config.toml
num_hidden_layers = 13
hidden_size = 448
num_attention_heads = 7
num_key_value_heads = 7
head_dim = 64
intermediate_size = 2688
vocab_size = 2048
hidden_act = "silu"
norm = "rmsnorm"
norm_place = "pre"
norm_eps = 1e-06
positions = "rope"
rope_theta = 88500.0
rope_fraction = 0.25
qk_norm = true
attn_scale = 0.125
bias = "none"
tie_word_embeddings = false
parallel_block = false
extras = ["capped logits"]
init = "uniform"
init_std_qkv = 0.0156
init_std_o = 0.0
init_std_up = 0.0156
init_std_down = 0.0
optimizer = "muon"
learning_rate = 0.00225
beta1 = 0.93
weight_decay = 0.055
lr_head = 0.00732
warmup_steps = 0
schedule = "cos"
final_lr_fraction = 0.0
batch_tokens = 65536
max_seq_len = 2048
doc_mask = false
train_tokens = 519100000
max_steps = 7921
dataset = "wikipedia_en"
Each number is 500 + 50 x the weight over the matrix's rms, rounded and kept within 0 to 999. Layers, rows and columns count from 0. Numbers have three digits each.

# layer 9 MLP up, 2688x448, rms 0.106, rows 1703-1765, columns 224-335
551485558543498479526498599583449473500657526452536417428457436472480492412508491517540559496499492618550461447552455579452509440433447498459375525563490496623481483458471578437443412538468472501489485531532492448476493519602517514545607475478576540570507551459519535458420381612541449397537525519538498482577522426476568493480478540458
464486487521426518467581498551514546538591489448570498568543443496597434539539567482442415468568424433554436469556503521500519503519555564433492481402401529541544590468505484600515534623453460479457495523535528548535522466535485453414495496442435561542476503527527538522574435435440414473385504522529561563584468516537512482481568580447
516414518488551459437523512389485543458501401527455526384442515570462484517535488471546586469570483465481498532546412428520505580444553514490445576475537527495476477514434513459480477400457437406513485499532400522472490520438560505382404479535481535416556493518411462497444472521556550502557462409531490561522545445460554516580439555530
499464478541397530539539475447563393504559546588491427513556468594533563462497494417530452526537537515496553514586441451407456502423440467455508514525467461544425433516538442434556481520465456464520578476548462487559476582466580424432482476459520525496532478511485517532563606453392576444505468506521439523438488531426543427418581497531
598552477436634523579508521473597525525526473449536492502538520525519524431489491591539475428522439469466596529539381435446538575505470559533463508527459585510456423493583523412480546495506455507395418544493431503638533528362479537461457449598524397498478568476533416444545519571436511558568505481498493469470453415502477453497547416453
420498542489522433410397545441506426518538503563460625473520432511522459519471506457503454512502590471538537536409487538450427523586512479504509434461576523532531510527470520567528564498529461496562505507599569535403471387483537457449482417536576487474497519437598590573444507492432612497451566570551486482398524531517500586471401420577
516553530471466451493439499445556461511551459584510393524490477498514528449473503488580571424435467556503555483461547557439458490470525473526521552580517492533490465532463501485437460457481497509498479505549493472592479587526608500490582547577548585481499439523585551518515516422554417501506475561523471478469424497544381492474461548567
432427494441469463455522499419465443419502445513516499544515450472519516497435452480542502456555432411434411554551433600440494515519542509577470517519531512477556527575515547529457412614467591507537532484441522493564465497418502416501474554449573527541438478458423497376486433441498481474488510493364543549480423501540449442441484468604
508454502404442464504560490508494466514396484505429543460570518464372508534433498525438539505535538477437557500506437422482511468456458396444441577553464544484430585563593495373435460396519509433441408416527471486477516566474429476551497533481597480505378447488510480476564558491424548420566450449469433455479514536509389465521426510493
518512461576513525496560480517541451430538469556575549492480518422582559465547485504478424493459488469531568468556480550470484520477512553462509546544559478449505429476574470471536526535408494558447389474512497529467503481522517481529503467502415438524505511528442505512517499501568477550507473549545503566517575519511473492471509485561
597518560452399512485550511467439490518488470475587452502510439460471481519498472499491560447521502492515469518431509469494499521517354576437420512474449445463526493501525533443487634482530524532507616443565528426502527460664521489521315423506527536514487532500471474507458522499476438503437467361397520549431523446401523472478553451487
419605498452580499552545581520454579463472523502534493467515476508487500482498543466469466489523510474459453468556474594519469503454492537506429518540471468536459530490509563521467467500458489491438439498555491546472435494546499505517512459471514473445482475595471603555479530535541476512508518469493492516502564517488480474505447472519
506512505528461436500532542458443517462431553486492521461503483517501489511456544537520428423485494519516552551427581484538578539382535449527501565546543476538515547427439532485504488536543523525494565450547460480495497571482502513505498504559543442431496460435560488616472494500475575459503517432508555556510504481515450501573435481486
488516536520359470470398459468416507496475443454530430451456418490572394527464611559420453485625463495463470537526372588443476521643473591486498426453569522566467387565423561542512546548503554535445377553480533466475429476454543476473438365566482418576576477477419528390483446528502520431529472594398520544556396427475416516553528486463
483541429528512507522528524459581473597422503532630529567539461526581565406546480457534488421449547476476512504481532500527497453516471581400506579621511498457425449476472460491489509449507526562546584532500484507512423518492483529536466577560482498446510517549520513401527476541483512568474517503461414525514398435538513526458523497517
513563564507587489480518483557477516490553487533542541531414543466490451392555510452443435532514577563410472529493450528458403545586437512467555489467413488495509505583529596482559519522522482461532451482490478459575528475510436451474380501437427507492520601492495494471481513493509431528551553576472492482526532510466473523497425458476
512496535483520536515506383512514446535600532427494507536471457516508525438501520436445451522517513535513524457405511445469467498439474423450517459484585460481448439457596488437422552438540478529425519510550492544524453515539455490450498497446474621518521522511523567528520599565508494539392513477460487520480480542561524508484412428489
516404628497522612511427493461509455396502471472492494480537528448458459466433588499505453425489521431481605461482469540581522468498422565512575520553584428562441527494520494553471439521562456472498502486535583569546455557495493470480460505635500561489572469443563415491426486605450374522510539560383477514478464502540442408590476532610
484446503533423427384511469482494520562487533614508456474463444431460400484566622624630487568460518514405561490505547526496650543470449564527426435394610490506490474357466449453504424577535490596483544509449561398574493453533507359406466384378487467465419481505491553502545474449527449464411555528549520529478355571556526412614532396494
579476394537509516448494485462526468539517453484431555504465532453608457405539574594406547524497481462469482553537546455501535523483461465538467503550457493536552529491475545419479559516475560480467398554516524490517483442480505524471475508480550491573467437478491502480466516465447437564532574553513470481534388420502445601464511465484
552523476479486516334349520455600526479496490556521542529507585495579407543481398481436431555515423544486464397561498560457539452500495499504532568545508473429451531458469518460557520444502441475467481478508518582532430523519430585439467565571515489579509547534485592413388457486463477546521473479547472538497612561570449520484485534622
470491460387511479455415486523491503510480637472524462426497454434555470522484515553453479486506508467545630441454565532487498432372412431531515516565480365506465548534556464427465528423491506523428474485474482562457466447506491563496431466616543484595418539596605478492463537563560543522377475523595599389538467419636517585583445466543
516525517452580417415435502520481541545464483431508531511535402552354557515461545495541491448541489461554457492497586605548604499531494496493493439624603525562570589448518522479471422487453525552521461461450564468570488414433488464581414512424481544523493530531479509534532551528578482589521456549428420443492499441501455488442537435539
440456529396494565490439571511515464427458564513569492563570446466576418550469470505633491573554473450441614545482474537489505409520486596498495477543481498529489424525491478520508402501487569480538510486517564465535482588561500514406475572450435547433558545528542386529429568475553514547551450525473482495445456558472522535471496505555
465514454403516421405491405431585484498558452441457428463741467435448500498508439576470515493403542500533482483489380589590419547533455612535558598543493367559456491502505513340446293499540448494618527542472562370480409503424604464478502449492541645480513482497502540475477482554518509574547471437555577442502510521431455583461576468492
428435495508524542452465501583501481480461508426483432558490432601529489529389553539469470522452430438527453476478516517484602433504498412395550512492523449545519482476521492565543531451464438548494511387541531521553537471511512407489414499453492463456472455469514558491474572397464545425504429606483633464522469473587357457499523470426
383415516492515452487520472496435539450495399487534536515435420534468546542441477430515441447529486517511450483516498549464496474496469498558511478491435536548542525585458556490511618431470429476459484489348506505565544459495404468544502432484380491465509474513446406462559502507511457525477472436468500547501529415499425504507548448470
460460487480556473500461452519531519468488560525437493522521515439529527528527495465575518497501509466484411545549451484469565548549496546530547530586470576499436503479562550573462525481595555461489419512456447472532489441464457466508476562448533501509472401500543419481529544562578564556477479581522515438538480532574569455372505432492
523559510475501501478442489502446532423449525529490486534546502470455486507513501384478441503517474496498529491459471495509486511458510563454531500515464484511556539472554419497528447482571588464531446520527505524512509482470459520493501492482491508522484469556510525506501491462530515502515501508471524477485477529533581439549563437552
496461505489438442400505452510479501419491398501462584495564443513538500493516411516505484511580540558467490487414588425523527570493497520525433454449570526538508515483487461464497487402489574454442522525564518466495542462590447467529538511567536499436493556574442374425579457444474477523552528519471482472531518331491446516608522582526
336533514465464467465500541488493544554555517473515541504540492470508544547543477459539427500533553492495546488540463457454614554504505549444490480494526550536469554489441524504464530482448492561583485548540514408564538425568503492467488595440453523521568551474420559478504541525401594520577603487415482647463510442503553532587492497542
427379524425475475380494501535473467537405516477454493394450588398473474493428460520426514546513451507437570554547498489420495566549500532467538547454456412509559474496403452532460533589534431470561498454448544527471454506474496611599451422550457404567614552457570531484436547565495574502445554523438527540535515586619508526449502480525
627462558541543531517527577419443523482487581525544491526508438534444505494554466491519545487457451489475493404457508483454398454451516493492482503552493442582470441484546465523496514457383540526539485449502532528452462514549499484506549452490551568489453457481560533491532486445502585511460521544488532591602556544485477571424499558500
472469542512426445474538482590609485458498555419477439471589467524493506506496557509370489508542486474459528609420354523476549466423495527573502509465395557481493419524433530446546521514510489434463488532395442514477512443532459575489491566496515529541493520561498530508526510503612473578419517508433457523461634466536437535456520444473
471544547569445469508572482421461485500477465471566526482573397459456486473478496508498519472479511504437533535527499514480537505560507462468495508480456549428495413623513601452557464441451500529523461529508400479444526497501485478456447455517573417492449514522555480543539436482558510530528530502521384490490470502543463616550564557472
595445548435486495352517478478522487425459423523469475450391516389508530470583562479535529522467474491504505496530497559452494443551510546483463446430582526436439532506461671462607516551511574495430528548446416512545474478452556552565583565541515532623497469412458521559583481489477460524502535455505419521484396527503529505561589420498
529471445485610476461455589415566500504434429516570577524407494503454532468604495428511520606369451591514535469568443466558513580530499521485582629562622623538504459544444476403489505604578617442559533483508430497437470538492491538583402512523540459495573451497546571480450446504456556530452485511529535492524494460530532526408513476432
547493489448491476489557600390539571586624487539597602484548533493459483508447529608542541495578511401434386451452529425579557477491429503439489499481424471542484528534503618519509572550507579553402478564408537511539441503520563546508488514521523598538489475450430534584420560489533546489459507393448606654497605401469478479562554476550
501505505490572639491473500480493542449541485510507564491449462537534338587589474495511470537512436457506476512527507567497601410432446463386587583442507481478544531443490514571501426463437413461555552475516439387505515479433559482502530532517474512515507459536504493401445379519491500459516469561543530391493426469504439563451431457528
455518435578512514543590486454495525602553376586489596522438512453509465425555497548443551422517484567640563608467496463434546552425495500469516557537550477490525508530504532342599505432553533472512490453416481483432456521524492560498555472513529439530522473542442441403483498465427408436455501586511495419519429413520522516478530555455
451537457535472516516519459470516502577523493607499508529529480563433500450521501486525453557468570514454538477499507527568524533468447475573434469480480451475493480533473571556500482417496521531488511470435430503452465492493495549425546518575462471452484507440480588500444527529504470448461493526476481475559454469516452420494497528507
466562472495533452398560464518400471458492457470471496591459515529619515493474486371517519479510518525549464434530493471553482456502443546477451543566426441540478553465545487478553553453430446467558480501468458340518461552422516414521647494457423517593510511460562469434429540540542502454595433471513478481447408425565472572488478457629
501528480598510467461475500401431486479552494499555630474544510474439567473519533410429550425485507538431539484537505594507465508569469542544490493467506558541493525572380525484537593516469514503480505472564486438545425506574592471530490477542556562517533504471460547462553514513514566517477509518448524502473320479494485534558518482503
480464542410445415491519513480434463451536557496437503526562549487486555473463544480530487558514486438469505497585527521517519512510474509477604520585518467452429582494458451550478502454463526527594478497524501456483553514539500515576479459445478510483462563479520544462525508499479491529488558583565494492516489573426507585416528511505
517486484403547543424542533466490505401543569513476486574547494461572505466462455537491459390534415498467490488467499548482470377632415534584471468522524448511428555565498510477544540490455505517595504476406477547529501480536624453395457456496452495457466527502556447500467552499502452491480512502494438490480452491621460500410578532502
464489457485561473476570515489396472473527427383441568600511575592462458446502455514545494568488426431353494456390572462546472446583466437494557473507519541526495492544593551425529514607490460546586455540457587479530517501419510546494479516441544497543473530546498420545462467543510503539403465501438502418509527476517539445517461340441
450443541551527549517518503415590490511443445462479572517507385470511415435503540513559500508498517470393440526458535597475474619469510456447508509509412446530496517495472527508476618537473483488459489546477462366448534589550572420470455520458552542500473452515644541500414566458437441522494479500547468505503476482458539540488558533637
465469547569469504559577593458448567423630539458475495534422589492455506422439455458465548549443521526635499474405530428523565479462548462553582560481540424476442534574468451470442511524511418490470483492450444526618540491531507483531458511516500471584505502509577472548542484589500540438503486515420525539495432467472451455491433546537
541501437654477469515516498562395517450515489427532585446516498504506474538494557568511445523456490636428492462354585499492518410569530546472512543436416529515483476503490473464489564504420482601494456539560421487573549499419489423408495458471525476552451531644531491446426525428500423592469532512453590574388529522483611498387418412647
487587486549468508513544543441521411548516558463517529493571525489492524441459521564513499546495465480564448530438520470597502480610565561496598486523560490559476508501460511476384503498470468599495480498569485479512542557528473419574550518549527557439509560542449487494559502607462471425611577596440513421585519474503458570460451548647
357495549510497520340437432551550457556521466529530452441544465573581528454465549523473458540574522428533383421523426730486493530506467452485567517491544493502477435468653566482404534554455507432443533441498463491459483514488469570514497493546433555553513544487500390530425467323510452504553512544523524479616524476539426532525574463530
465586546453452433463544544518488522451607570466551423468484451531541496488432477577533508513462527511460516438583470476436545413529513526469523464527565429528505520538550545500439455418456452417457511518558444507578408485486502574544476392517486446542571468557610530455474586467413504520445405501505545535492483535503489626519536584552
455495420593397530462432511449477534498505489436465514451481559537498430449459543524465510568388443542645455530466496547413438557515366391554472576479457520499529464425582367516590477512511452466532488496561573562514453514542491589527477471512449460467498432547492589425526462531462568610425462568530441568505495592544521413414515455630
521500551587503460438585550460502396503498528465451567513533485526538416501532512446425451504480536453531458468501493497460471568421517447516429534553556544539495500510512458479534520495470516554491540536409482512551468522532564578481545492407459499546532446549588535598492478504472599505506536449574550510462472475440526546466522532525
594494471519511553483466459582463497474447436434439518565569550487446544500517504460587551411446485470542564529534509463506529499506469486566476502510436507389495495480554487514562526541459506437423540500571525538543602474467539454393518525425478525570456486555513536457470569466466543457569471431496457509395516536563620506547522535528
421600532538635509529504467528482554535471548530515471457501516466405483366511460387455483454567553561551554518490592444512553537525496492447516459494480480467421563435560538503418509366554508500507494447516509426537598534452517459627447417530561569494486547531499498453438571466553464536483453506535529503470529435499553531477470508480
479485521522453502471476525521514490494417446566485515573478469513510457476515585529459514569506525519589560453516541508528543444469545468490515492552423498546553467559483458604530597553523517568496501449497547491496522444570500541500558484509427521512455506490506556452459490470555503578506490574460489483474544566552461472509518475555
502458517564523542479410510476469458517484531545516558431560476510368438480505511456554530503442482485433491491550507528538509512524430470426554522512465468450490567483579505458509526546474522500497486419392522444540547415508517459582547453563432546507493421443492404446483441540441446541529496518512521503582524547499443479483573544597
411518539536492503353498538520544455526457446440521512549586486468468497540590523479464472430462560522572538430494442571460516519535424518481485464540427590524496504536476569475465434543499487491485464555442408455531428429477424437505463565474505451431536369502485507522501516466429594464531469467537638508594407505465548593512402520491
546473449458547487487437503582541500532554533472457454456464499544565436511499574540487477551550425451463458436498469502472569617535549460500531446571501540596461470403614411508507550493472523464484529428536440512546515474491540573455443516528446492507497487511512531491402530369445492451460512517499503433563525567533410577521454392522
537452516512436561530506539538463568437480461445532528463544465487408568455488484461553476404454477585580521433564553513459561532478449468495503574582529470552517469579527562516594495530501401478536641519403513437493513557617579354495525501491549507510481564506464466570657494376474477568487533489494472565533515497533464527505495356415
410514443558516422501551523594455511485550494479511496503496590510549540474414477499566533488556480559527535566442462460441450522645510579482615483559540436461492515427536535501546546571587522542516471475520481602554596511538557517479531512499568439425501509514615472459432577554496503498522523451529425509452567517458436497559521516504
317595440515543419430370547432641439522462489631493517453497496542586440597471520531460569489503553375475531486576513520450611470465403517487573511616516538524634544476393556488590519475411458440615506484399520673573440334562551530474492445501546562490410458462481556503526455493561595433434546402561655498432358503499539563424524516412
# layer 9 MLP down (transposed), 2688x448, rms 0.112, rows 1703-1764, columns 224-335
511436484489517502487429559388419468400558542458485407466491525480552479531563545503507455487491529490386437470418540559430517580464512479648473549447540398516610615522506502364586502540517540413579597617566547388486555546628526589490493463536488513541567623597493511418459422401395543521591605502529563463514497464540484353434485392541
535538398489469497601500537528406441426467542442508511442478507532529501526567504410443474540487447477435544510459550472554514501429556518561521528525559507517450593455490541534483452499564456522490548484413534508510534560504511460417490451480446449378516549527449486527591577444515518574535469480461487519488471443559419547514425569486
506480528429439485503446530539490474522490479530426499570560473381461534524536492422406526579532558505443453519475559470469460511489495511542468473432409323528477552445446633554598478509518519362534416530526523503504493532508459486534600522451516444498422545509552530469428526478530495557537459524438520560468577445503574536574483447495
467387550542455571415437502468564486422393559547469486535429474532516575476459596458447442414447501511535545499553501487508435539448481520538568511432547502469464506405479451538545493571568343458526574469532535489536481543547570523500489483416519467572584521587467519494493503512562397508605600565357428542564438514538466520592483407478
440477586536474469519557505497484483490497579424514462545593609511563504483576517535472500527460469516507427541452498520537497470558442503486493526463481434460512440517491459481461528544462493473567508546449546490485522588481573427521451493460457471534433453433561493519520541481549552406441561501504502572609509469499505523543536547501
516587505479484550525494560433592438607441492511481449506546634546467574478497552470450498392565443476485633517572460477531515466478506505452528403502580491575426499439465467505446473523492493455529514534459482493511504434480490484483540475529503469451620509447495550466501500581449468506450478483490518445520416427534491498527537509499
490453486445535475445458510503459487444511515494461538545517539527468513499464454479508517490497498534570572509515515502511503482497563507541539522389552511494484478454461490412463446450465460530468540461516477464503472461492556465473527504421516525457486531535516500542524411496448490554531508523505485547506440524598584526567536554503
417444486546456541541498562488578518477452464610435531558530501554517490448516528525462439480493497457521481466484520447544541396447504433495565436470487452511395498441482394428524583426573459511474460526467580506469547521465417538459491477520360538559480566503475458484436492435505514516473557571480430479445607501464471489447560443528
563415539476560521503481545495494489367505480472465512557549539598516505445526517526466428568507532521546477486517524506489511422549479504508506451544457443551596533466470461509582441462584518602488531507586505465552522561564472486446465479514485536494464573463494521533601496481532440516379570402525389482508521495497557532485535504463
440430459475489507436479576545453525551472512531515444510492383551432443518448375439515535513537447518492459545526476484513533524458565513450502506509542505565526495542481477574474460502551563537472506449558461481508502507464500532501543558484527548424544503535478554474515519543474517478513519503475504546600514573461441515485523571535
447506406490527470471488491515551443609470536608495501568536451498469456470546451517505524539510597484519462458512471558470426431516512496557383470434436555501607556486567580448417525539506576562560522465481548514569460433624514519444483554475470480410478571615487550544534481521536558438508514481493408519511524541479363499528428454437
502398511499378522519566550484525502523556537565533454558556486374407416461409528492484487479528541456552549532452505407478503580515482528546499503479524514546490442527525403514530532467520550451500517562461516504462541530463604431508476536542524517456521469440490488471493468454491495479466499462510516450445484452468531522509471542412
534536499522496588480614552495481515477475564558433374503579455455443431493488549574472539526506463531560465493429464456534463473538466493444503434473570491518443533465540503573456561488559457439497500561554520522584515456506535477511494472533528574562480526489501526429516483494524456495467474503459533524501510455432555562465558499534
529550507441445466550553540597451440491458442574533482494567446456513492530467522397510525470423609483512500544507501426477469453420502465516421375482501424460422565488543562482451514518414483463553582548521553510564407496569499518413484468489510493430443461556458450422494486481527576482603431385434525556432503546506630471509465338603
517443516500449516583512563511546506487474416458501467534436480555429487545456454566514504566465530542451516547400492511604482542614577537481500399445474518395542522472586593526470530526542550506467533561595538406516410523527456508579581531427634407591414584517473559503440501517495529541545469518484607493503494517520551526562572508540
577490577577526581569432516585546581505417548560563481521491517549605593547510469603435519481606528510501500454491458539422558540477399546467541537624499497563549524560561508486537507480456487568461440484553529453477505507429477447443465406553507533553598548512547565471465489506530474491519497492508495462464456533501495555462416493480
489423443485542556565516497455478481507510443520542483553570553472504535489507577547459469529437487432501552410474523493485520543528402479476567465416413597533497484484555557514536460528535490509502512449490535506476511443444494524419548474467480459439430559458435505501514496461384510482496480412573457406527521520438537492410532524412
436511526527554546586487504401529485565497477498523440515624590476457480497527471384537483486508575466567525443512576551561446519598528535422358464560530489441546395474490408520487529558534447408521546483389615333479472543493439486511512489462521437615541479430424560546492480574477531433525454544451632484487532473416583584504415477579
555563590547406537612474555482418514676484557542561529468500484461459563635524520534530566507479410576348482462612524595481524567400470484546544582463527514408537502434530394413436423554396521514499474557442463435429463583423468419377372497441432482361479371447503476428544543480477449479382497409492556531485408450509554536578610408494
426554499542477486474490500369545454478532485461454454505444596493531456495576500456445502462546590619425449463473590517533556475502514449564529556606556485429571440513472625481508520462597514584439485532485414407573554461551484494531500448476555612548478413485424548424585548478573472479478548465486532480546518559524522446532407526430
482449512503516507478440476528423567416501502463504454465533484477447475576464450541452470509414454524427470528476495510511583527621507462580496476464475533559465563497421464465507467454508524474379457438539491511459419576457490483507534536424508471501398507499448504540483488562524533496450467486508391520482518434494481514561479483536
520572582348549528580479485522517527531565477433600492472470484476442423621583522564538455450512545428559418513486539579454570556493543400533437458447455534510444546381370505536438515559594588397513576477472423487511505487527550553558601516424564492485475415532455471385457528520560601486628522531468544617547477481387561510626498385586
536512428395532473548506479491483426517438498552486456544437478431520504553501406535496574455532491443493594527571490524563431600494549437584469467531462622517603499544466528479442554500559549427395623510346505498487488538572588504485460558390469484415507521470462502451415397609395563524510416500554528539504555438430490486494461399487
611586575452538461461490544526428504492533436491432494525521482500565566478485473556486481460428502507441396462490494568518582579528472463481495537471526526425554431481466534552546620556485437481506533543452505498443527434548587444533472455475469564417528514524490506515572576488517379501447365522484465508437585504571513445534503493504
539484415515556471558554576494567539426494426584447556414461418459521520561489518500490457517504546515517454471473548516516504481466517549485514510531460477418378531429542470588483446501418583550523456521613491445438429464499577449583523444591374453475437433490569566485378524517539542499378521472406569468549542532488497504444447586478
459573510436389583481461533454527533514603452547563468474555477558570489500509526504489456493528590559532431477587471485592425553509515580579489512475558467512451526559524521475474543511555492456500508550512518532380533596528520526543488516570596493558566474533489496431514385579488463566506538482396495557394458563498537465512548408516
534620469489465542416418510523502541451509540522508421556448455416521555504462536538495513554486465508428497577573522480462542502468508531503502460535451434509423526402492482489503459556483492455513482512479442515495497543573438520548540575486471514400448464481552508415488529546487526534518511486489515471649549450519553392630476547535
493489430487479530465387531560417497509530516542584512531453493389404518502518442467511517517533483575452477477498480526524466597508480518433617536496536390474454533539501452468434580496433517464511545482464466525513489440476511423488550414537445453457473503513522510393449577459468554485516549522540484480537491551500496543427421501579
486447493540483539477543493517475498511525482460480468501489487480427494427515546547512519468514518502583549549419445521438489471456461469485532459437537557482468504494522479496481504552413424547503498536522529501554540496493540501467545514472551493466502494489491546516427498565504585502426454488528521542492472524489464535528507483490
581524463466490467471478557495494505521512598498486463617567524524495525626440531581563485430520530473481613549508517492500519422500469457468473499522470557475532543457442546526463528516528475467434487573414494447529557566470430492472471504539487522467589432583565537466495557603466541439496489458503460552518495591507518487466395494545
441524462482450573467491429437585515455479483542539576554636486557454504506504564453512514506551474494534478523443516511502412495487516487526473481496481515481442506515544561528487452544496527449527447585556548402465441541438493458565517521533594446444528445429501478467510475431558462460492467534575502509472519461510502429539527483501
448600526575542479436522557518538488514539518455598619624490542503530531584588498404564478468585496553476520547535450478406425531442478621524547460421453498444550437487457585485536473400589442461525500418486529487530540594480387427466489515509444427425443523475547380462397553449517409450566582523409464535503517558576426515510499491481
495544455491446435530541583487497439477457481541599563429517456501537522423505476521502500528507493457524466504444543437554583486511530446535607485529570537494436612548538454535546574528488466496470482472440388536464473509434541502538532585441533440475453534536518556518500584564488490543549488472468485545527450439480535516522481535507
471531422577503529498541546575506535499441510502454512529552561482489519498486494420471542468523488459515470533409483537470506458505578462474508520534526545455566488464525444455508555491538531456482495515512435488525399437579514519469471458563530503440495533515474493651449512439453401502449450452587456456469529424420535449509556402472
481504556497477513531513478452509502566541439476460515541507507478449563504530494458526471545427524508533472449494495476507518453460542468546544506609537475538497503464582441559519550526525500586595485471521444494426449580523532398546566517402420422495495535480598436438525491549444500514490564517566476582515498522547551404513481522442
387474518495481546484537515494566594515489507535606507587517560500448547501510482515450462470430608416516495601399548489513454497506428465457501511541467452556494516416460510468500325466548551495512498481510484490446484482467456487524470445530494477526544517600554478618511470434521497449457440506456481541499533532568509539439517482495
562538575723396496460615543478440528508413453564479381472503478545552489492471620611426451483478470559495506582508603504391477456541493370531548439428458480471474535487438446559451513452538560516629585486373548453519488524546617489524586453400524490485488477538438625525448603463519605528533559551585572410432521421550505530504392425555
404435565472446501548473575419535526461580570485639500516424597423474306558488483495647454348526569539408495536527591511558497460405514434519564543488433430507440346436540553520483584578518530510495450565519439651541555576563462432566416614445386630386505507435465544677499640392545358593536513470500604623568483387569456395550552519418
501584447500468454459622406523456479502504491566457605480610546528508492555515523535452551549485585426511450434529576450535484533554429449525451491534506412583434534555438544467470509568494575530515490577469494488541545390447428485464419471566486432547488585530388532504498555503444570482499554501473568424504516523558539520449511577463
501450506502518531466515502594578553499458538396453516491540448539556490617404524375521462527498497482546455454467599540581508560511560424501572478463427501508502460505550463552450496459510551515471487481541467539547472543488495559450456598511453446575526489507521473499459511564504534530407505454421540480521507500506473545471497598480
437515529494554472493507494514483474464473498522586456494544523504599498529474518496486526512529525452517445497501469505419477509391578503547529531449515589523516518572552519499571530477461554513502524573490473466517556516486602502441524596435556488520512454482571418550525440448479481442537608425488532580460511475473602512486516421542
523569440474417517507472523420459514596488530649556524519457471509506559488550543496507523468465526500377365323439551613528491479496449476331537463409613383548553492433527543522627514549559486498528462511498532515508486631512440507497444572530505455469474516473473596515437409535525436496589443541465588485572526530401432506550496513514
558504498541506476468500499465587557486489486431548501558544479483506521526546540474503395527558477546603503485501460496519435498503467563497493572544505465561477550518413526486546469552562532564507486476404492514488557564505523411439474549490456499491401482464609401525461598487476546519490460503585528450538621493562513471466548390560
534494528493595573462474451458507454488451410518518427520523548522556430506494442546529547610563529579488422477515451532607536490450540484450503571501457514425551455461489598464439540492399500571477477448531461500517439492488500488479465545523508484449515507486481479510524595476453511365479504539545464483511497594498527386506419405556
578518471404515431536498568475511455498538497611500428498574514457433472458516474635526455478497602477465549585486464344439547598499581477500485508454414581553487560488545518575488513523580540582525494570506517554575566499459485479536473540580503497506568575516450499452539525379438487486495551522547518549503505589514493542546479566447
393471539465466496430544487513614394474523393506563510406507434556533513561519504501471473497427523522395651414437507465529454440516414616405410562520478422609404505584606430569487548539508410420480454464483508538492409507495485531459479443483509541460544529562475453550547406538555542598436586509442567602423515469436389609489531492469
487559440549522491531506574422546550470493453516502533527440499491538474514484482453533556489535561519529382558533488521456579434590426411513546496473527508579541545630442402604446446461463548502536570504453512436449466484582506444478528483439446394437522495441524499463444464458534549392480527566466553534621486549490559439393510456530
520546525430531484449494479489510424476478515545518527509529596539571518507575597467523458519500481497474615484552446515511434516466442546520566418470553521502522482540543567435477551547622540572428544484465475484543450397531557539486422546491411515459465444449509519535531511467489527460585578486390586449526498465458497530516438506499
555587562403542447475496545568435482531579535461526510494410585419456557418491506528440555522428496457499512518495527475376553527549488563435615573488447479480453545590349483541509591447419427601440489530522418428547524516453334534577588494506401509473453538432582547544515578453613537445511380582463569462447468604518546490428444444476
461454523489476492485497584477496532590500519512436565587435597491468506499522409455437493447504452573454516525450620527480543555392462509530611407525509570472513538542552489538526547473430584476411669545485514393477540472526536575452533496411479544424491490444592558547430472484560559497403418529597457468455526458499512482549494475467
525403452476419494499590477609507569421514446460536527397556359469491555475545486420515520476523555487545415497481485523409475406537462581552404419502431621444523471475496485413491514539488649376461482371451556447444549489463509630535455537584455533409531573597548429495413550488471436546435563523635511332532481515545476568616521398410
504511463410508493510547498536511521612590505552607470496464450573445458622469512477499435514531536505471488544543468424553554592527485505466543473500438442481469526501588410511443473536544506513513501465560568483560550501544500578475602519471518438447486473464443449583481422525500603492513463469482489572514548530544476440463453482542
408515510404515630478586521446469447463500535523504613463484572501537572559553471502390541493520449508554511491495512413485595538515602476498441504553526492427522433518482602456547533483494568414498517511504488499594548487514524448504504489472478433452472530481503441476502547436587416557490545453485563442483486481438513543514561402495
576508392550436499505475503558599446519511549479431469528550461504433530502432466460474539499501526470465545528470570536466533483532509531473512549552471542486494522452511521461395513469578427547447479479547486574500522484536437535542532506498461501397489532532512448528574535518394461516528475475574430499501551513447475501522400488462
461490531500551529591483496498502485500440417502410514530486599521579423486558616374451446557423482456402580498450506418432435482630547428602507425406418525508581478483480453434476558490523512501640543494543442536563470405448499500549412477438514546435534501397486409396437466621453510499414572551520507555496494501477477466510544505605
485582494523487556529456460514518525509479533401464600542460580563637519463426486474492548530504580520513545552489514452555492496481493408521522495570548576499560558516471437527560560452425379479586577478504511414445454479426400496458496490423539553530517490519492433506711507505560445657396463487561502497495388498490416535455468459473
530469499487519520476535501502493464507488406457427538491443572433472544468463485583498394634449468546523525480437563502475497571515520506503523489499519506497502556515568456594546576457500503536505529523495490482518489509566566472467420525530501472496459411525534481540492497542554402592447473536532522546437477596471461560458541446566
521476413460490485545536528399419534493408505518591468454439515527485442554541426514476494470563531473504583490487526577524539435450508556465508527444534487520501524423382497515502544547463483500538404516475504473564478443495449419511470543383519505517544474505534461548523507513578519513467518500472455532432430521441501420524416485508
530547516551470525554491503508527456473522445554489426487535475471446464550561521509481487491499477510504577524537483462456602433439428536532434427554460460568527508481491505519434512500477498435429464389484583470466444565555492516465489483523452451513480585475527526505435505533474479521500508480500391527550545520464547510458598504531
457503508481557532577470544519540524476504490431536459532431511436490563505505494487458431541429494473526427488428452455454459521475547593464439483540440435495515526477396467523460501508523563517575480417423426451611400483518389460542555546454507494397564581414479361444580460533424555524534455499520547421498376557430456578552531566486
448557511516487529443459532488490445513492516580456521542432402393447378537456472439487520466474571485476508545526510581443549530510505576428475471462547555515542430489498546462601459429544510525470515429436488453550514555517453515454471558386529496575568484476500490437548441587474630478520428488536492518607559542491446434508621584465
450458523533449535513533480509449601534452576504524450481593524502588453491443521468469447502526493461485542369554492577425526497447525569461542515418443493414490459487472491521453541578485551388456547416472476524486494498462579468398438421508490518466611444524586555546478569493522572543553550379531586506591514520513506434480446418475